{"beta1": 0.9, "decay_fraction": 1.0, "doc_mask": true, "train_tokens": 783100000, "steps": 5975}
Each number is 500 + 25 x the weight over the matrix's rms, rounded and kept within 0 to 999. Layers, rows and columns count from 0. Numbers have three digits each.

# up: layer 3 MLP up, 1344x512, rms 0.0427, rows 1287-1321, columns 384-511
# down: layer 3 MLP down (transposed), 1344x512, rms 0.0427, rows 1287-1321, columns 384-511
# gate: layer 3 MLP gate, 1344x512, rms 0.0427, rows 1288-1322, columns 384-511
up1287:505457528508504562510505482510495511467497470504496514474508484492511498497533520537526514490512506486501519465529445489478471509501484497526516500484556517536491554513482522549518499546542494478484473521473468461486465495540492442488518495467507446465524476495488513504543502523496514543472506494490484510489497503509468480481491485484540485485445454507545513438508521520510468516473
down1287:518470523510499540487535492498522571501497528482486489480529462503498513552458526496525502492492486516519481510544475487472480469476498524495483510450503498500529544497510487522488503546515461527483496519534485478510448506503508442513474494515479501476498489504505506545561494533493531501522512483464463535516483497493519492493513474484520472504502517528500552478457509541481517515476
gate1288:528494438486486504518561509509513511506461530459517499517497504501557518506519496502506495479470506531486499488507516494446516502495523498522522498441503519530500571526532509510513454509536516500536458503505510510496480474497496432509473473495489531523490529530516501522466446562510535498527480520505454528521469562505512552504489522529484519484495511526508508484538494506457524520473
up1288:458516484475542525505481500440535491485510503496486517439502489460517525480494516494533444489521511530518474485477489534499445484497521532459529515520524489478488509524529513523510515559516488511475518476512458479455508547497525498516434465514506499465535500493479546520485507502498465509463502515513499518511518527496548508467533472521491503516528510524523555516522493510484513491542
down1288:476512545504498509580485448481517482473527478496502505477491500467521483464517523441485463517525512530505523497493499541501498475513486481483484518526537495460488478496517523489431463530515462526464484473509544476520478463517512498516528492485508502529555512490500520531478471476494474479478495536506498506513498564529535539512480462523495535539506520494488512487517537556491493499517
gate1289:467504443511494471524451560500490450493503486527492490521461547525502512511477522549514499519518510516481503468542525501518466464498535501495497464506472462466455463519443517506496495515491511512517473504496512506503512522497514498452521480512508490503521471490468493452463500463489482488509475495496445492555508509543489493441513492491497514509469498551495528517543506509500508533526
up1289:516493523484503538488482516490502485485504508517500470497501487448498561538550436476487467527501524427501537518493518504529511516485495544471499525496511457527524504502502466480466472503505478502489475505528497530475473480488538523571445495511498485456536492523477494508511513530548486484481545508513449480494450489474503461501496501516542525494513492522504498551455464482556465498548
down1289:498485460482492471523536483519516514505494499477502542533515486483504525518482506468507463512544478511510486530552474460514522538505490514499487550496532481521480515505472514480436469500488487510489486497474510467509510502512512507534508513498507528512499527532506420520516403522497489522522526510525535494483484484527491488526507478533543519532516519499502499553437517482515542509499
gate1290:457525491509486470475491471518517522498500501504486507483503514499528437508495494509493529509478508492468515493516495486477496503510510496512499470489508520517533476528495503552477505471517506530518447512471505471525493492478487525514516533489447514495483543495438508501466446506508514497476509493496502472501470487498512504494499478515539470452460527504447525554429495467518496492510
up1290:478477503523473514475482495533498540478486466526506492475495489475484502498492479533525519530499510534508501485497547489463506488480560491491499472502512502428502522500462473490498446445511499488505491491453506491465491488505459520533524529477535521541503499511496511515499478522504484498483468484505503532463491504472492481535449505482501493511549514475502500507515479486500484499491
down1290:505515492509485476536473498533485505528495462486454544503449532530501482505517513534507510523509487469483520497544540509477511524465507507504488534488530522516512484510486463525528475481504483498499475499466469486489498564552520512511519447517519501509499485486503513516493525508504464495482514501511552511518500494501505489517484495503475511455534483447483472460503495531468487500537
gate1291:468495463524488475476524476541487490534521487483539496461498475527497529520495503483516470538507507539466441526480488495498502494562490521507494498497561539524487445517520541507477488508465459476504507486501537511517534511458512489461468482504476498497444498517484442468505491475573513493498494520476491509514502505437486481529496504514506493520482509467498533483529487462518532505472
up1291:523537511483482501463529493515520494501557478502499464472511528433555525457495532513514503509484490502464509485481482521473523512500511487504504501511486490480499490519490491518525501523490470501532519491510451542458477510519463500493478540549476479464441496501523519498483459500459487540507493494478478501561458465470497482510525483517540516441505538498525489506495508522512475503487
down1291:497515493486510496475534513552509492463549465500493491488484518499515488530436467505494494471471527539500524504444497495470498528502488433529506499554475458467527492496474481458517512495443455462470527480478464496488528495513485513473517522508524494517514511513515537512505484518467527474494506499499492511504517467490478462530527502448504553504476485543487524520469523517518485515488
gate1292:536541508497465550528484499481509500490514518468518518474503484510511473523518488533508476516549498470525491471469500488495523505500435498484502478525514470501489477532473460518504542497521508497522459464433480481503458518441469481508516528514485449485506516516499485548507454478494482509513521525503522469501472497495492511542480507510475503552499505465483538531499468514472527540456
up1292:485501463513540508473451487501516493492485489510518520473533489512506499533512448544494477489502505503532483498550489471534520488493505510523472514515515487524503511476466491544502521515508507517506483469486520514470507466515502441496530454536483475475517508533542510495514504500456485544485483515501483495470485473526529461476510535497497535552491500509477515484449504482493549513493
down1292:476498471477475513486441520470533508435468498488548510497533489496510509494513466504501494537501476454447490516497462499534514502499501505514497481562553487509533473522478511505503492454458498467471509482509472508518486466497516456510519486474511498510486471525513502491515549523500538498471513500503485515526501513491492488479496548498531516563518530506481497492470527487518489499496
gate1293:506504504559509489486531546475454503473487483502531516488482491478542533503511488516454429457506444508485509487541484484479537462546525497528483456506489527482522484507494459547517500512486486499525516474505540514502477510517486501504541487461551506530521505464505474506479471527535495537526494467568481480520500510513518497460485533464479473510462528522551457459445528465435514523501
up1293:497502517512448505537479510486508530494531500514475489497477493458496503488513506501488492468486491518434509493517510545485506500525504449466490480449503530492476511501480517455488508493435433512517555514500496457473525507492501524498525473525474500450511467512510515466525518450504551521547499496532475511573519465492534468468497476549466515519501536529509493560505455485501550521498
down1293:446491459469510497478475499477522465527519524492491526509550462482509538469520534542487505532475497500494488499477489531467508507509490481460528518486541488518510486505572473512498526462452505502524517498493517515505461434510516469448479480513516488451470468537491518495512490477495501507537504496502467480488500510496510468469496481497476527495528432482443520481536505520531498537470
gate1294:510502473485483520480545520547495487512482519508488492533492498463472502482518512497534526495487501539478508556515508517530506517532476484517470509451475523527499495444494482520487465466507469514513530493491515490536515461511481494524474508493496478546492507478475504516536496492502493507529491499526535500479491501475496495505503521506520518534495502460467490507483517491484491460495
up1294:483492493502486503471496490497520455495498528528504498518466483558492486462519513516498458533496481505471549502505483482516469530488489520495508491481537508533491464481498504512527508493512500495531471498465482511487495505490510500487477490511514449472471483471516516467521492519504520488483519448536451479529487491489511485464545529466513550503468511531508549508503476548531542509486
down1294:514511527519498467479507478528517519497483478502465520483526496512501481487492480503504497472472494502548470478523514480486500448513472532485476485509458509513481466490447513520493441522484487506471464505482479515510484527460476498510497505518486514491489504502535501454522511488546492483482492496507504486434477533464481496518513482524479507487530520525487474538472516443508492549518
gate1295:509503494494523494464467520493492514520486514511480532522494470525457507467498481497489523474459525494541510500496462484452482480548499526518518502545503443480481504498499509524550518484537523486557455475537474483537490527489511496534507541468514509500478503489466507509519469475489500503496487504465490523495525455456501496497447496489489524511508505559484481515495451522480511473502
up1295:479528507520479509555484476482480510514485533505521485526546479523504510518540493520514484493507479490503512512487527467498497536467502509516518494511521472508481516509484487501520522472470497543443482521479485484487487508539511464458486508535532529511497494509553499494540480492515495511538444487484513446519482537533478557497454475534502435524538464441469496494507558504492478511477
down1295:527472506494484477482483513464489529504468537464479508469490468503511493447481520504469512481477506513521476490483512459463495497550496463503502529524498479489462471506460446529516505482531486506519488498538512474532495511514497490537481513478528534485436519517475466499525462496475552517529500475490488495457473449459507523530477507520533513505482546536510482543490524540495490456467
gate1296:562500473492490512466487537515484489463447506509524503495505489492520507499509501493508520439513496463542446480497488482523508481502529519475528487490497523502483534542495502549502502511541457559506460470476499481498507498517509466490486524476474499507489545535478515478504471496495556449481466491509514494551476453486465512473480504485500522466563560487506532479463510492514493502573
up1296:449522487471488554533501516534540526496496517544516525491510537466510517464497553505481527529511501509511498523538498432510467532519535547520485498521570512469483480485498482521539495499525520496524525508509516510519490458494495505516497476503483496502474491493484497448508514526468474550522508540511524479496512519479522502559506480453530519542485535518492539544496517501524493488480
down1296:478537506484466501550544500490488516529556518516452474515575480524509492536484497482548514489484514510508534540513481500484474485527520551541523536541523509482510496481508491538557524530529471488515521511528539481532540456529535512496485484482497512481504521521514474458503509510475454488504485486514508539472477537496501484531492470496496493479515473486515501487502526496512456457471
gate1297:501518443523490494501494492461498498458489491540528482486512500458501476486540475508478490524525546491482494496550501461469496479528517491505508510512478474496510495503495509502543528530508461496522519508508491526495508477512501466530500522524547514516519533488480496524483494471502475492488482509518416511498488444508456518514533529502458487516480519498489507491481497502506507475533
up1297:466477507523503466488497485512478552485534518496506582492514489488541534478515448524507487471478527472494539517432525531522451523452470505486482521547484517502504483546481477532480478534508532507479487492470514492478487545495504477556498503477531514459519507468507491503482541508484500541482516482522518541485548480504490492525486465501469517473561474495479480501503485495507483523502
down1297:472541519488488502451499546523554492495487469501525503444469498485512516514521445443484524506479512490523516476493498481510482523508473502515470505515478524515471516512481515498448446489483472472475493506496519486507521538521500508532464490528460529496538509511515505521559461494460480505486512503500500488499525468517494544530507520490507521545540538490510440527502512487478464526495
gate1298:508529507472490477500444511508451493505530546492456513477506520458548507461513520488502522515509492487538520520474548511483532518480480445521536521468472467472490500504539505465467514529508457499491486509457470492526489498490492569443472489477511552501487501490529516540499453520534465469449462492517544553509484486511499523501516426534473495573523473488551520468522481519481489509502
up1298:491540490462490503523525532548455526531518519482511497431499495523538493496525520465504484524514534517521520511499495501488522489497528495469529504469526471549491459539506533491513518509524514541485483533521508506527568498527502542477437474496476519494511493477536471481458497513496529466501474511487495489520448486491522525458475493504488517516497496478514546510507475544553560494507
down1298:500478478500497493520542526533474495519484468499538540480441514500536488479475483513496517460488494521514500519516491494542536462461494477470507519484517510509455486460480520508472509505510554539488511479472474456488498511515499503533495494495490506505517513506498467466502543491472555470521519529508497495527461484468492504484509505513477516488510528540516534521505521478507478543504
gate1299:504498514489521481527503515499491502509471517540483523530543506490471478482507476517490506531480584495499491474512498486514502504487535507453518479512506508490462495506532482480505445462508494538465507475505464467505540496506522497493455505471469537484503507494522500470492482466496518524521471471462504542515510470468455481503482488511524447516507534486479492523490528490490470541508
up1299:486473470481462509518519505496472504502474475524489486494478504513557511519509486481490518500523507509488504515514495491492480516519500467544494481502502464512508502496490498510464522500526484437476503520531533514491523520483479503484541509531497520508464505526479537501445486476473501429473476527555535473460515518505471570513494438496508507510541469510488503492512510516491484481525
down1299:470500491498514512451514490463497526500522493520543479558511507517499503491511554446472512525455500492489494491576474479488505464487497489521513495510510487494458522478496508532532514487467515483523558507500492489520525479547499568457474501496541468508475527499532517529493519483498488483486423515517518503519514504507490511508482475496544506474514513483463490500511522492480496488546
gate1300:543505502506507473513507473475513514481531495479518476522506530481487478506496507466526509494455506508461432507555495512506500482529527484472457481510514510488530505525470503490497523486491456539499497494482464471488486527501495529495518470501462491508482508517495450489520513526476472494493471493469472544514528503478512479513550476485546511499480500516519545492503547455504534541475
up1300:447496494503540512514514544510465476453502534528492487463484506519507468481526470522524485534486529510499491534443516500502554500494452491516486502466466461521524492506541477513476539472506493471535487498508507501518509509494550479503465511483492534537507459469505489492466488523490488469489483516497495525460516532526508517477494542473471473507502511510503502529522497496504506473513
down1300:501502515485523533522530497453476467467514484512492483515501502497497474497526488483520523525494521473502519479492478476526530442493453544483544538484502555574490458485532463491483523461507499490504542470485473458506494491512502489484519465538463505496488487498531499491492488504495520462497476519491502532527480485494511506493481516521529478497504512513482516530488529498506515520517
gate1301:532514489508475505469495455554512479503499489473461520512517472507519514513480511490486501511532496466512486488529522525499482495495494507478488501515493467479484477474476494512526492504503471510478497479489486524482438532533512456535505457515466497495485480532496471492518484521468481508510535496505481492528476515479513550483471497476502512476574502516500481489517497518525469503487
up1301:509546489496506490466489505496525487442477510526535459451516525504524497497528471526519497516541510497517507477475522521506480530539499491566505499509518520494479501458493482522515492506508482541517479480510515488537491502544474509508529544501514492497519539534493492499481512497490510491482441510539488485493514512522509516508460479485495490495484510552521475488492509481487502461582
down1301:523543554474503498505499536457529523528475523490541444517539511505513499507503502499451482496482504509531508521462490535495481458524491521506535519502526517489490505492528528512536443526463488506464532542529469494518549476466447458479501521506525455462549450539498458479469481536508499499449512536490473483523513493486458452511498462516479491527493495506496512521527527473496474545490
gate1302:515524504478531527479498496483518487438501537469553559484534477489509542479512498449516509450492556509516472519491517508463505583506492512491494484527487522480490576519507464501489518518556493528489491476514501546504494544487510487478505467500491520487504526510528451500502489504485515517525472471466489509509484539505516510502484503517489459484518499480505513486521467514498515495491
up1302:495509488474478478494483514493492521512482499501514530530519505483535507503554477443514498491486537554495471506495495516488476478532482459487511516531516492483531476477519489488518499483518502511500484515519492532520513485499517473503517501536545488490489515519465493512505517502494485477507472495480496501516487500494520486532563525510498520488498490506478516494500486503484499456499
down1302:536503516492461488531509479484459514509497498471519487507493510479531494476510461485510510470477511498507477501503470497502509531471531466496526529508494483514492454490500508484522503476514485508499477511531499520505504486513514508490516442526533525449507498517453514531464524504485503507477511474474460531509494493504512449497535528491500515509518462518499475484548516491477510526527
gate1303:497509522478466506520483521528514477519498527499486506532512495483502508508525466498492502528485527544461495461488458499521489478488528505494473515486509504531511523516496486513456504481515482468487519505500524471470495540525524507512482491490472506469502495507524430522555497546469509511464527487470546495495469477500475487524524513514535503499485530508507500515542507478524499506474
up1303:492519505491502478482480467512519489480493480486484504488464462511515499522458476494504547482495533516477487526500503460480499465493488507515481494529508479530473510501494502515488502503486502459520508490523495509467559504475543491477482501478515544506487506512503453512451537521501521531524544521495472504508501507516467457535480468501517482524519479464509525508477515493527503551501
down1303:482549539523475484480510501501482485492496519489543527460529514477482543479485516512505483509497511495486513494471453477476511566500497465497479514518487524511492504482501508479487438506521492531504489492515509521539474498492492481466516483475518513507447513496516478513498483446497479474516510541512496488468514504488482515517523534482515493465530475523517501545462434523530482481497
gate1304:535511473475478526509479533478518482522506501509503482533483451508487502479526508496481476472493486489536461530448482491468455504487522468502547491490464520487435461525525506488520531439472473518518482487484490481507496518494502432494510493521478517516472533535509569495535501491527498503507511532509496468527513477504487532472475508514524499516467486495457436495514520490520517466505
up1304:506515466527527493529490468464494510482503509475504510490513484537498531484512470547473482484523501484494498516477526526465502475515499485490485452457512468459514485472554494456542507549517530504516512491459511494496487463496506478487532518510504489509524505554546512474501503492498526467499506506540467529489513525491497489506486430491471499487503482492497497521477519529449519510492
down1304:532552476543498400547477498486490479500517506501521526513512478463478455487525479501484522493483505502517430518472577486479494537489501505488476540468510490521461519485514554501511502507484486503503519518483492532466519532490506476489528540526464521490470471512520498489493481479511505438516540536467537495526535504527506528507478487474447508501481498496519471503519533496497459492505
gate1305:467487476554517494518458541501467472500511485489510448473471482487520446495480475487465512489468500524480497491509511458506471500482526479460496500481441487521514481528476522507527510501489510516557486455489487523474499502504478505534464510489496523494554522516492518520499484500482507471500507489514493487506471484530465457496501475532483550521502516496502479514525507514502506523457
up1305:485515533524489536514499499516532482484519476506480492546503485497506471532496553505464481525523521524522501491534508504505446519537543465533534478513483522494454521492481501507470499514483506537501478493485480474505520457463486503521466491525497511477542507506493480574471521499494532472485488490510460489452481475510484454464493507514491490499508463478494486486533522507549485538478
down1305:498507495479475510579516519491490511482510494516508502525507516471509484505501508498483446470460500509432486447502488496522472497492556506516515503532474487468485470482489568513503493513511539485539487489491474498503528453498487514548486507510535510514499516511538502558503469524516504490511493509574517504458468470517482459441499478511519549481562509510473509502498488483517466476494
gate1306:473509467520497473488522524472482482480514494518522482535466488476499525465489494557498465477475548516512503499501507469528457497494532456527510510491503487465489522514524522543512504509513549496529457539522475488499497524496544489526513480499494455491493516506495519479506482535498550518554491471517514513494521510510526463501475508538479490500508512507504545495486541523476562540461
up1306:487490499533467468504478517482497509554487527537502513483523481493480474459489472478491458479546520528490518543545505501491446472513520496520492507492493519466537540490508531518497468460508566485496521492513528469480528510501482487546517500472469522489456489502467486490508551526515513461521491486480500488506509503477525424476518481514489494507486469561508514519539500492485514514460
down1306:507445521519479505486514480490504487478493514507514481512539478473488458494501481475467528535511497484440489491494488513477491514495503515526487466499448512492477491540520496503498509478495507505534512440484557515517480471514460495500515519465488487495462497524497486534517564524520503512534538519493509434461512490479492517517478477484471526512491493538554494489546481452470518509500
gate1307:506494481464515495467511514506537511498515467497490501490485485518474492502467499451491548472503486522454502485488484524486450500510513496485499492499515493500518527511512556500495506500519499527518486450512446549457533505533513506530496533525544535483547496508527515526496488550479524447530507500464519486511496481491420486518462481487517519513511502482521491444497499525553504532523
up1307:526541426481475559468508502491537511495504519533476538525505509490501509462494505500569506512520495466440498474499488503495503511491488530470499536476530554502493482514503502497451534514523503480505491461510496540515516500501497486500469533467539545501497504564482511508494501500481478479490483513468491506469476473495454516520502512486507469458466479486525489505505467501523477516499
down1307:478496474489502526489466533505494494529470516512522505475505474463492527475481527485539472480495556473475500499466489515491491470452473515457498530500558492517497483498492475515491511470518484506544488494489538518498459513508517456472478527483492550531497511528505507537520518506516461511518482499512471509510501493450531502495549475498471529498486433496558475505508499479458480523514
gate1308:515528502494542513484515508537483486508470491507525479504522495476490491490511495534530510455513504513525506498540522483520476505492513443481482482517482456526497549558467494515441470505501518487437495490490497496481515466488511467497515512489492477480489540513526418494487479492480497509497502492513496492536510493504515516525518509497485449534464526488504504497530500542530493509498
up1308:505522499510531518478489469486463495496466487482541489498484460497480498502519452502512489471506522510469466503533531508493461518503499508476485493507476510480506533511475524503488513478504508506486521531476495486472490499505518454519489490506477522513494488510464461515467522525498482558503476503501481509560494493496531475549573489475480503478468557477479516528511521525535526481510
down1308:481489520477496491489517499462498507535474506483504440470505532535483478480532488526501463497507497498488521524499531490469483512531537495489491482490487501472511498450532518528512540486485519538488511526494522516474539485502554511549508516505472486515524485486523494510475472532524483504519516520465491534520480468537511511540526508498524494470482533499461523505489516501512491468479
gate1309:539506550523485502481520508507542502543457483506555563535503489468457505456515539453500491509465506456507551531530570511512458492532472508517519495490482532506486500532491494539538524521528483496491480480483515498520514516500497524525492453523469495524459516505508525455538497486474497513534484501531534473513467466495543532514466508508469456518526495512527543479525497445510488537480
up1309:508490485506499496479510501496550530513487495464491490528487522488457480475553562488492498458484525469513474528473504487496520512491516472484540515565482517464528519487490477508522477517503495478514525484469444510512519536539478525502504512543570537493510502531528509503477500521527522489481477502475482513466509452500487516440496480522488500484500522527453493438412490484506487477494
down1309:492504492469543517451487488484446521496550490474487517480513491449491493481498537544536531457507547544506459497496509503505519446490513519508485478544500486469525454456505495467494461525483502501491496496506450455500511511508530497556538495495510536555478481486461512480458550531527523483500495491477480480475497501497492498500487516451498543501522483463472525501440514521519489510513
gate1310:488484484482516565500528484493508493490522525503516535515497491506516499483516547521476473536460484474521526472468473516498472471512483510463471489527488476507501461477498524501513524505533516491527428520466477542512507545519491479503486532507498498494519495497466491453474522473508471479564499482473555474480539488533460520495510488486560521478479476479516457469528514475500475494523
up1310:517521514493512480496501462508485516539536517537531488525530510498502519495456481485516510501506504543497475490513478519543451494485510557510478455532477518521482527505473478481564529472481455463467520482470532485500523513484463494474526506518483494506499515468506510533549488503544502521488485489523467486488490491510470450469490490495498459543470515488503565472528517481516475501480
down1310:518517523540494493499476486483506484489495501510495501496520448502488496496517498496461517450571513495509498503500513499495542490497511490536547515480494516507522518519490465487530485453525445469527496522529503460481448491501512519496513481537522447470478453517497518508484470479493526503532490503508502488503492518469515518506493467518499524532436465534483511516477559510471515499485
gate1311:509505522476488488527492527498492517475490488509510473506462462487475501488537476524481514494490478541496515508525500483506480500531535484487475447504513518501474489518494462481513485482504455453502554550514490499495485508497515511517476468477504530502501490503501431535501503500535482509485479544478519467498469452518511526540512523529493540484485529525504502480507452487499496486467
up1311:499473509533504498530532475524442498456508492461534534529531493485492499460537506476526479451490528519519500462460467505486518525465496485501478512508434463521469534508481485463530532513473495509500452489493514530482449498496523500483498484486491523488472507533530538494535503485495504519510503504499517527546505527502474493523482532532485522522520504490523490515483546484479518495520
down1311:458461528460528507492518508516526560505521498485442470558500481521542484501524509478477526507516507467484471508492460511523467504530462531549523460527505481497502482488494532496500490513451518549487506496484507521481500469556495528463505501517500474495492529529484511511484490498489493474518523477471458498508483478523511510513499475523495478496528503486497509489537501528528530459491
gate1312:539509490504534501464475492505472511486494518500486507478509552525527492526504508498536550524473529515486487509537512486501518507450489499495480492492529501541487517545469455502494471497472505526505487498486505515462464519455508490438493490502533482493478571524523515455508460480489515531492508464519537514517517529472495510471516478515516434518512545508553477538518550499517493480460
up1312:497496447462466471493491488475521494513461569552501531497522523471499502480493501492538466488533509501475521493500482477530430516509528490466534509493540484500514524481510473476488505522537513464521462454512490481512526531511479485515501547501487508508500475508483522486515525540480542479474479459489463507480535496519486534515491501422473494535486466481476457486509534503492560451530
down1312:462489501460491492499571467511533520494526487477537506527538504498460530516502483483496530511514524525519547484465487481473558554493475457540536518480523498517472500487490522474535498494494513478487494522501506525479450488478538507508542513502486493506522490508486509487470525439509503512475477470481526464498514511473462542484521547485523506456515491479510478479487480516480493460450
gate1313:520529454532522499521495527520525459534503502565513513506557462511485523478520493511502464461516475484515446540512545487532469480517513512492544496491513502500507469485526492540504499508475474524520518507479509508529534510483537502529463493527528521547524520494511534465497475500489476535527501497529507484495507494511457504462473513493491488535466491534482580535514483481509471455519
up1313:527499509468502480487477502483494467529492483480491525501542470488455500474504480487510515528481534522506537494529446496483454479453489487460482466520508516504548494506510523493504502491464520532528527525493506483491521515485505472501530505457527495557526495486490552445496492495503504505499523455535488512472465517515481511440533509535509502535503479473507501485479489501523479517507
down1313:517510519478521476540479500476506504468514489489477503487528470465471543489508515509527497505482503505535463507542495508456497501491471505478481533531537511518514463521530464557473452527477478526486523474510495511511480569470506526498550457464484495515515483514511469500495457465449474502509523484501481488487466491502494496499491504514547497543548512516492513485507463508499495518473
gate1314:514484477499443546491518518507522517499497491507522509491527471472477565483506478486450492508517503469474507516499529511536517500506472496495466481511448522476508463489520491529470483461485481506484547532484476464511479489435512484513490491543496471528503496504542489485525513541501484500495501475437463503488530515510473489525533540537480536514497499500516477508497501505496503504513
up1314:477530500528487526489486464459517472510497529488521508472508531530532516500549521508479510482477496538482482487489483534512504512522517498492514555518496539462460490471511455491518467530499499517500449536534477481520494516478503504531487505527506485497498513496484503477515526534461509497521532525553515494502477462503486492514533509518512507471498503534477496486484513476479504420502
down1314:533511511468534498493513496495504529483496467498507521529491513539487475539454530520517519512504517489482453450499504534528501483502475493515517473457530456533519520488456536510466479517461505535501506490493467487498483469532500511501461517512512482499500513519490514494512525467498525497474472502490532462496483527558465529494505480489499505526529479479526498513483524542512516511541
gate1315:534481464517495530517509460530532495454485480517474535483489488508510503474532482467453518487498495507541527507495496492485485520499450506528494473522545501491497502477461514497495504502514461520474473477500494465521513489521497477472569504475516477534551537454523485503522443504463470474510559481465483490522522534503511591510496465492542482517477465498512499457508503490503475481528
up1315:512517522501540535548493448510481548535484564501479540487470514476545546486545454496473517493519465531499526490481491522468513482487475516532549499506520494467474499482466487492471541507507493487517451529529512497493481501495504419505531491491515483523547494492531515508518496492486471491540542462481475500527501501502500554448497504529470493507475487480579479476538470482477530497511
down1315:485503495507512477477510530516505545540493542491499509470517510475487457488482508551506502529515459502469550471517505525485434543505539510482543480523522489498503504497461521551512527491518512518508506501500525546489528484476499457515505482499521514495516486532511490476478493519505530505512519531519468503529502452489460504399491555482466499509505549485519513517527460508489512512505
gate1316:530503496525516453532446517473424471512455532510507514468522537542478516452521499516476499555506458525524521514468478489529485531501523448518504517511505498494523487480491483500572511470477504552502528471483498490499512532475481455512500480512490502525453492505520548512488539467506532513492448523523509486495504516509559518511523485501453513509455462475491482501496565480495522494468
up1316:456480466537483487522482492513501486506510470459530483455488473521501496461507536542497491478523533494522518524516513457505478490434479508479460468499465497499515534488486508519512497502522512491549485487498490526512496490558482506454508497529520482487514513477495533488509501492513494485487498476506525501475487518495466503518512452522471495483539494487554481480492473524491464495529
down1316:475519504492472476531495483497487553537507496508527493511487491503497555503509483526498500494487528516496505536449513519533469511503503512487483492480496485496505532506507495514511484511513531455489515448465496510492512553472510466494525554526478487501472552514456528490518501466504454476494488453523494518514456549498537480515521486487495504480517497490504505519494495491538504491516
gate1317:536551497534518482476483531554521477462485518512498540476485501522544546456518468499510501517495516487505489475505518472504464508472522503467526529520513488529553497524489556490508529523512516547533516531521535487540476526470485482492457474462503537454533505523494475501502495449536518499492507509488492500514501480533499476443508484531462538563496465457495484483463478459518511506496
up1317:517505463493542505486463492498505518528496479479545522507480490492547494472496505533515547496482508505541526569486486506494514539513463470449472515483536501501473521480527480500511511502502476483524512493503458496503545494492459452482482481521550517540519486511507446520465483567481500445479503493489500456469512494541563520522503472524495492491472509517532521477481517538497509464491
down1317:472514480480539519489519464564511496513501487510489489539502520487527484449509534486497510523487524469519522528460476507528514449506537459497482467468510489479518504432494473489497492536474519490500469516493487465507501500478477515509485510524491525528487461498481463498471492540482493511526473523529454502506526507494469467519494502500483493424511502502530524480488473506479508432503
gate1318:472514524483472523449483522489504496498468511490509546542502537528520473514511526516450493464482528496519499500489515527515505496536546519508496472461485550452510498527527496508467497519483484570460517479503506483514469525491487468521496478470473486489484511513506465444523490484519494496463443539555500518532498499502476574534450456504523493494481462509493493480453532496522484476543
up1318:523487454482432456476522547457484494519449496473496477499489484484468437516427489466509527495559541510494501534510456541506477499510537503516493469527470453521508541492477520538520485485470524484515487494480502520494510506513494435483516505487548501539510503493482499504465527491488450442525485500500500474433500502508475496521563507461487507505526501468456555502492481497525508498494
down1318:526514505498476465493474492551495482506518476499536518497467476458488485471507514474499556473559544420486484500479529550501543493532521492488495503482501463508532486493504465499501528534487490492490517482522518538494476510478508526464482495543495455522501429475533482532545489491487515514503565477493502524505500469495492513485518538487489500510456487503535545488516501493492506467549
gate1319:472478505509448518442500501487481519473478508499517514487501508554485517504508508517483514493523532503496521499454515486506438501527472531526536462501479525481490517488537499534477486521484509520526430516503537506531496500497493483474531510482505499513461528500465503521496492503477495467554435505491527469454528527577529565505492518502469531530527478500512533471501485527492541495519
up1319:551537489505502489532471514468483470501459468513508508451475504521552483490488513499497519516502454525495507466544549465472505517496518509499479486443529461463528477530529504440521507518507506509476515501530478460488523491522475443517516463483466481483528528518538506484469438488499519495460570522530456493476501495486507515520523523516500476501477475474528493492549489507473504512504
down1319:513519483539477521489512483492504450511465509490505481472472506571529491484485509487533559502507461508517504500474517495493454519486514499499474506448496493449494498524547504483502482483529471458511502536512493490484496525464466483476549482463520506532493506479541502535445471482472516466528507486474455484501528549515494517525512485505494499529554471520490550522515509526500486464509
gate1320:532498465537503456510531484467486504505478497565519477516475471480502478488480496491473477504478481473481544550469532495502507469506537515506564491526471474487474484504507504487504553482508508566507481475511452536550516532542519546472506459521500492495497479485462480518522497522519500499544531471477514499484535513544482465502482490530550508541479492485470491502495538539517491509481
up1320:543506506494533481488506475502505526527488549520492474516468517460476493481477455532499494513508527519497516516497493507519498478523480547508531510492467495506473481461503502503530517475496580528493478490493486498520474534520495485525497534524500497471514478481506521493541501493527503492502483499485504521489543535523479484554492552525517492486499518499491451483483551501507497514479
down1320:483545487496481537499482490503499507477522465487530499476533501481493516472479489506500493485477494471512480483548475530489518490480494529538456503504488469474538501529492517491467477524453492484476499516499506482475495498476519486492513508492491462498516508494499497508514538490476492494501475493500498490514480480477504506492479482516482472474497517547569535475504521497487513514484
gate1321:535504477508480470486478503498509494502498476498496506543543483496477514481564475493492487507506473463493498516519493529488517528516486505514523498477515513489550481495490495484523502524471519523494478464502501466536483479475503485506535470512525492484481527495493526500524496473467533521509470544461517538467484472501519483504507543535441497533498504484511491510454495527482479502538
up1321:468531501458479521501469471501479522499503507494513467504510502492514521516511497474509497555530552516479489494523482494508468513503487503485509518479467483528493519488488496501488495499485494487493499543499548565504526502509523517490480533529518484469514481486511437554448498490540453473522489451497500543510485504501497504530495487475522544507503524491528492485539483468520531478466
down1321:457511491498496549524473422475503540480479498510536471443458512522488491490515525507517498502484500522476518503486498470511496545524497494463476505437505468463471533503506503482504490511519479470492464508523528562554538483484500430483498507496473507493513462462484467515455516515509457500522503495468536531500545511494459492494507525488464515487438505458517493500538500499520504520534
gate1322:526528487520507496531493517509448493488518540467486575467522477497513504480510480532501514503479492507518489470425520540504476490506472512496483478475460506533459498556510472496506471512507473539509457485501508509482500521486518495546487526472491537515484511485531474507495497516530493513520482498457542493538492444491511490499510476491471528506471481544511479447503492505505495467469